From a checkpoint of a small transformer trained on Wikipedia: MLP 1024 GELU, 4097 steps.
Each number is 128 + 24 x the weight over its row's rms, rounded and kept within 0 to 255. Layers, rows and columns count from 0. Numbers have three digits each. The size before them is the row's rms in percent of the matrix's.

# layer 8 MLP down, 256x1024, rms 0.145, rows 0-99, columns 640-703
097:121138139120146146101115120122139149097121157122150154118117137115132097123155186127122154140168121126163218125139157124112126112173128080143127097133116129153101146146142131122161089105143116
096:156123167129090111096157128159097158122149147145113086142117092150119129090148135144094129109121191151139132161116082118169134114108122111133161136109140131125078140127081152150112099068113176
098:154144110128115079153121111092125117077134097161133115136168111111169135184112131143123161135114135130167141145138119126113108082131109126145123136152118149138098107158090136116119158141119098
097:151136098109134182130164161134114129099102120137146120115069123118147165167140098131144124139123110142088124136146117104168129109105108173127077134113083108137112112165148173123131108113107145
104:142118143176094102119126111089130142135077073121125192101143123124126127047111134107123134114132106167156134139135141105108184094149071133137125131095125130129135103158119171073080127127145080
117:164095126082167105118112116140143135117087102100137160135113096136116162147145170141115120138155107110129158116111143124126155119114078134139136137143125160109129186139087129105122162133188140
100:130099098151158132136122108165114148131090121099140127099088087098153153120133111114132116140106117104124107125088128138094133157173095114038138120119137157132131130120129096122130118131106170
103:123081162158087132073125133122128122185165092145114146153119100102115140082132122116136137112124162147120155164121107108125159147094099126146145141082102125122152172131165119128139146128130088
104:097144138143141070174147150066135120083176121143161167138106096126082100121086138101124116144116129114126098043145117107161101139128134158150100173094104087149125103109120138084147101133134160
097:126142156185107125141106130125131164166098123149131101116098124121128135111164101068170138148137129136095153109121118110145135105145139123110168130096101124149106143100153156166139098097119099
092:125125162137134086076105138167153113105126102162114127157116097141125114149138143135105101133086109164106128120115146122140131156095131089163128156133079105128151116152118140114127155159144151
102:127135124135099098100129195184119178113131160106133109101081153146126129098157141105140145195108107160137139100121123118132132129136144100146120132123133145134130106114105108088113106100160114
099:124154121181126149168149129119134085108133153100139171126144185105119161129151114140136130170162147117139128130138160085106123126101138150108122144138086139134157127135088137125139145136111126
099:139121115115151107171124103132158179110132132111151134126123154102094148134092171102124102089156112126151127153160157148120121153180093137143162137160166156131092139113123095138165104135150148
101:132117112128159075136105173130177144122105128140154099139127121122121163134096141163132158130132138131146143089154158106093083138138128112107147133094121134170111102119170134098129078131131145
104:157100101138145143095101141141135137117108151119127102167150109098132142121147143142115154130101093152130106096117170131142103137149116148088143142119164131114116137115130113113110133153130163
101:136128145130097160119110126102124099113132139089095120137121131107121103135108115145084102141149147142136171165131154142129156089127136141139117140135145154146157116159114102122140107113139094
099:081081132129100124123151147149105136140113180146113138131104129149131146168155111125127134103109114151147137149108134106137147117171116151105121114163152124131096105118093118167125083151137104
103:140156119162146129143116083139162101134128196162120147113149084118159117140116136121126178115119141119149116149100130137115090113116125149118166131114133113161163124135107118095122126161149083
099:119139178132083090090089162119134110111103120116093114132123158150105138161095083139117136067130161105128174102118127152107068170121133118152124143171132123127133109125120105164125118133152157
097:118114125115173125129111162092108117122093110149131108108133124121109124137115131124123115116104146118158138110131124164109133138156151141112145107084127112131151117157102100151127121163141118
100:108098113146154098099101117130147120139135129154114068124126139131131131134134162126134124136154176103175112117122131118133090117099139146105163098117145085145171086154158139157140128142104141
096:142108135059123138117137177118128116170135099114138167114116145149131111112131134115181123116108145114126099118107127112110152121155132114099113120137123141131065123123159141139124086139140123
101:122146134126114162119101117113127110132172122125128107162115099102106129147167122154140101105146143161113141165131149166131171107124126102130143166133139120122128099108146158111083078120176142
100:120134123113073100126133206125150138178113122091176128104124103129143146105114124142147137143129165130134118113088107123123209140150131116117138141118104135122130141136087122129121140100156167
101:154146109099163207130130122105185136123140129107125123106110115133118121124169116131082108110139137137093166141127125143132120149138134114129126119125132113126162190104141087127144110126145078
097:132066156153112120147130100121098147143133116129174132108140108125179147167124124084110097102128137144171086126147137086139133132125115137128139115125110137119142170131136099151112148103125102
102:111134069108118126090151135132105161114151158179179133144121136134158165106132116157106109149120100120161113169131140102130171127141118171126113111131149126133135099127185146124097093124116153
098:111108140109164146104126120127112109079130135114106130131083155127094130126124099107114117082155154138132098148136131166100150082090115105109144130115084135106101132139165121160114091124163165
099:132080127127109077145134108120135139083096158110089140087109154113125113104122189099112158145132108121154118142115174125108130143110115148141122104174116098126179124117142141104114092134118155
097:142132102116112149126105083133129131145073124132103164148093109123125162102132125132093104145157115145157146150119115149135110122104098175096140116162147142130125155162121113126123154140148182
098:142071160142119100132132141098066099124139107177133140096103127141151102116125101094091125178131082123144142127136172134158137118119166153107134130094084092139132136122082142127118159112130075
104:120141126139066100110077163153094136129114109184135134129121081136124099166122146099107141109141110086139115085075109099140089119107158109099127117151108136153113119120175135106140132112124095
098:119144199183154112116102116171101178166103148156136080124117120111121133099137157171154106153126140103130155109141104149108104093165155147159149151123170135144148096137153112103106154145120126
103:174113119121165099136102145142157119118107118163138113147133084178156128123150112095111113096153104147124118168165099170099137095098147125165154147171089103087127121094125140116122140127120156
097:119141166135126070144125164129114104114106142100137130129128127089123118102146106113101117123139188105085103115103103131114119134139127104109137175134091093086076164128147126096192100125129070
099:143161096145088155113100165122168147178152072132115139101108154147118115190174125122193121105118109153153129129159167102156141112163130116175162112143122160126140146159082154115153144115142194
104:154147103180095138143125140096133112089124145094108099171136145177133129110114130128102150138094119154084173119115111121122140132119120120123107132148092117159114128152087171122126117138109132
097:171163138110157118149180084139123167113127136075092118120110134148132107153172139182167101131128111126168139103106092115118155121127120116150087090150169101189119130116122145156141128125156154
095:163205122128104142089149145094123154119075127112101115135146149090146100108149081137144126135134130121099135144145129134128102085075106126141123115131111074145124170156104133166111158130139149
095:181055145123170100113132131140170170163124136142186138135171120116155124121124119111112130107137142104101142146153122077139130158136175145121095131128136124147141119130107114120141126153092180
098:120121109104142135080104126133136119113103110120086089173063154121112141125161142109112117171149109102092128154127131137130124114078132126109136139112180148110149121132109121125153151130135130
097:151161112097114138152138129163151107142156112130124115130136106103113156204154128086132109116146121125120127128131137127144126097184130128080075142104123109157124178139135117133136116151153143
103:121056125117097133148093125142142137168093127115152149116131111142122118170128120125119161101146161144185151154155116160144087129148154101108191147124144130111135124133112135102111171116120136
100:149131111122118105140118097134120111095167166100155177094111157082142160119136102114130104189110167095149125116146170117111101123099110151152176135107102112130156136125146156157112175133106126
103:138176107121123132111098139079126122161114129131090111166120109152152099116100124147145130166125149134124093096138089163112132078213103104161136129111152128095132166112116151125121065122141150
097:148131144134109117132126122096172090164134135140141154127111119113114096108127131114123110102117135136120069160112105159143114147214117113141141118140136121104113167109119146117119148138129096
101:151161118142139105128084113116136124150113115130086149100100153130132130108166095105136129119203096107108104123122121134074101104124166148138110181098138097100142096115107182098122129121117138
099:110120104163149164141130135145087103138104128124111150130145125129156105152157121074115107129104110151139142116144156095156057162117167116149124116143112165111107117116141119178159107111119089
096:137116114119158136144100098147133104091132122162095139126219148123170080127108157123171100098130162147149132152155071155129126163128111117125125150168112073129097084093138133098113135109100162
100:085166109131076132138162150149141120170140120150091110143142106108076112132156145132128142150116110127120135093128129133097175119161140130121110130158138134185130143130111135164154142135091138
098:110116134153136128170101132122120109114121101166100121145116146129144110131158142135147176110155134129075121147072146157127123116122129154124143102149121129178107131085115124114115109091108107
093:143123137112153116160105126152097150069136110101090111137134141177148164121125171132108140120107106132123151109179135161111138086113128118105101136149151112150112135147095123116141143113125144
102:135114145123138165102142105155114127082131143130143123127121113130136148109134156131144174123139114143132104149123152130096158099154114110141134155174146123147149110129125117150111099143129167
101:139094100123082137110110125155146143082105082108116111161177136118121097156138122140124134118114089117111114131139126130176127111097127133138122151166120155157127090114125092091123179122146111
102:166095109117138158138124167114108117156149116079153110114115109142109162114087106100150145138120088101141152156160093158142142170100147107102127090080143181068170192122126110143119153170147155
096:156105117087121160113107124118118130101161129115100125079105112126139140132136129084125158137135133140137129165138199142167163140109134088143150154149141136071125132136061081190113148131115164
103:160170117126128096125131119095145147131123070185132130128127135135152124122143147125110121163108110094157140153079144156132151088099155114157142120182130118132123106116123141118150149117133095
100:135144129127126126122120119150131132139189116161104147121140112117103134124153160108147143114094159131132122147163127084133070125121120094149122194170144174101142127117141132124112117111125133
097:136072149146141141124098096136110096133153161179126164105139104097134112097130126081155123087156121103115140125130096125109101150115127151109129094107118140104088158125150134107088138103108161
101:104141126138096172130143113137148131139136145114125057144145129141122127160103130129139095131132107129108118105094128126133117111096145107133105186137128131078131137099134155133149132123117115
097:108095117134134087155086093127109151124119105108138148046175128130132129102121126140090163146172104122129110078148114148101082155151088134106125160193128103137138145144116136098135122126115145
101:111128158162082093191129104104158111105117143114127144155151132102147146182144094172127104155158121143122162175170144113144130132174088093111165140162102112162111146125115118122120173099133105
100:117059147159134136127113127096135162150115100123151098111143117097107122106075128161122128081142102165159178111143126151130112126112134144114125153132134112144140134077119149136108136126119145
099:152124133124147143105134138132151116154133146130128170082159136108185148149097169093130075133119144121119130148120139140111181121091104131078119116106121122133090084124117106137160128139130098
095:104073137129161150087177100085105120129114140194154140160110081102135137143148130108146168150115161138112125146145159133154149117132130155136138142107132102093111148126114150194127144138106126
100:089118121146089095110120115121161181140128109147122164153114111103097103114112135111106132102099126122107107112139151134106165153125129100161107181129146104112111144155121106077100110147162152
100:144157090107087138142083108126157151172153140118116119170102131138119144141099092103075110117150127187144171154060134138107153133152142074098149156111135140139111121178116101106134146102159127
096:145118114087106123116146153125130121111142091132119135178111140172130151128099139152176158120113187117135152116113157132124134122134116130138102089131133107163162146172118178128106109159151101
101:145138117143142133168128089102110098094134119069112087140123177134174117115136113148114138133132139129151112126151117142137165041134153112105156144127123136101118116061139123173103088108122145
098:170129094101125154141096137171169096118106143134134173118151133121134114130140118108141112133121111122167196112140156124106073159171144136102116096147109138139148125136151102084118162100113117
104:138123136117120076133137154147117113124144100098158117110168111086134156163095105118126092156133132102121113153094123107130097083127156127160094144106117095101088177133096122106114101111083131
105:113111099126104132111155115156130131150152107078165101147127106148120094112087149139134128134144132085142123124136096108150114121150131121133115075120130135092129133170148163149119119123127120
100:151075091158143080120175131095164094105150134127129130109114128133120106142131153163120107139122123127120094199131164103113133120151110135141136135128160154145091159122122137088105138129158164
100:102155165086081112083118080112147118099113162124137107107111126135134135150147113148070166125107140114111127095104109133137147121135164109128097161154148084142114168130136136092196089119127093
102:110102102150154112159093149159110136109114118147097130111148166139118114106154133124117116126112126093145118129152123142114108149161124113113118076095131115135141112131156144142117138140117126
102:112130135124144133163133108152120121121113118164102086084112162131091085190136132135137122125172162108130141122143120093130094154177135123128108136156105097105105105140129132093161098153093144
097:151149131122107128122138127131132166143110143154154114123120096133142135112119111164154122132142107134135123161127105146150142165134131115125127129110098103114151190151118112101133139166130124
105:112130148149152140086123133140086162088100139136148116115133148143103113156138137172110120105119135131154113082172120132099119079107160135118165134116086095128140080127106120137113128161131179
099:126173155118114137122138110133147176090119121148132153108129099124130117138111159146158126152141113153148111074157149131090118140153158109150137117119095168125129137103110079083133141125138044
104:110065127131099147125122128121101165117162142102114166120115122145141145152142183115122100094143167087139117137143146129120096164118111134155139138087129173092122168126137147152167134094075135
099:110173140147189159131113145124142136121111143171135127114090119122118113106149155104131077138083123109159148024171109142150122133129146126147166118085116123115147117140130096114123155121094147
100:128152117193093104151078177126117105082087114136120085165138128116148098150109139136161141117133099187084115142109133098110171126130143097160133116132108075135145109119153121142123106164108130
097:111141138156138114122136120135119149117127175117134168107115129151117150157144118112147100119124139084163182129135106135139148055083131143136132150127104095101113141171152125150077144159131148
100:126113102168123120100113112129138147106122146134114116160140105144124128181111131101138121142124121145151132114134151098115074151141116115090139128089148123140179135142171139154131114156090125
100:119130107155120098110118114130095123143122119122162099116126135112153083151118122126131114182127129130111092132104128085180147127144158152145129104133190154141117092161157144152114104118101114
096:129167138131114132129168137136152104135135122116130140121089153122119117132134116163143122092107138084133145165185136119107105105154105131154114126145153103101136127137107114141118142127136052
102:158194159111081139101127115141139146202112156067129118142155140123155100103104123139163120109185124131126110129115182126126110117116158120111131164162126142130115120127137101131134127133117110
102:131126125154170144152171126087112156150116140101120145113139080158183142130104130124119147092120148123134113091101114164132156088078118147154133137107119113109114148135085108122144111106142138
103:122130091174123130102103095129146155255159125161117093118086128150156073117198129105099124138160117115114117119167162106116161158160081095129100122171165129193130144113098093186117119153124128
097:114136120148101120119091119112106140108139122130110118152199111127092097124128117127139112100132122067103141135115144113096106085122124126152130083104171170153124103145094161110123166165112111
100:116160148095104162130102088132146131135129149156160113136114090172101137119127119108096107109179081150145120122134141140112132118084147125145120119118129171108118176169130145146106060143128155
095:139133170146146111113109121159110127127113196126093168078154089150165146148141139051129124094130145146125121113111102125149121157136112127139112183127138192117129139124090068118123122156121129
096:124139135123100109091156126166131158110123153122109109148087105111116103104146121116152145108107150150129138163104114108091125102143153171117113163177123131103129176123073123135133148124117115
102:163098132154129113192112132070138147115136123151132139111153130097151141118137129109098138108099108133113148119128118144134143160083117107119146116113121176088171098111178113146141151144119094
101:132122106113083129181098188104147098127139121073129093132138157139112120166100168144131107123114137148157107117094127115144101125127150112137149112104114209111136128158128093145127142131109139
097:159154111144129099139138164103125130138120109134119144159137145133145123087126109164168171127152092186102143162149161095131113123109100131141146130123127158089166113136130139113142143102111120
100:112138156149170149116099166104124116094149165133103131100104151121120094141160151132133112119096137130077105139080119123096155155124123120111100104130089144149127127150148147119140129125117128
104:132128123128161139152151117100142154060155124118134119090118144126110150105106134115118163132131117115115156166099119133124163155158103166138106135146129114140121118119129131070136135149119111
101:106098147137125129143133173132154109135112140124155137166148113123100129137131107148177112159154125117143143142103147121124134116148108099116133196174136182128159117088110095150105154139120130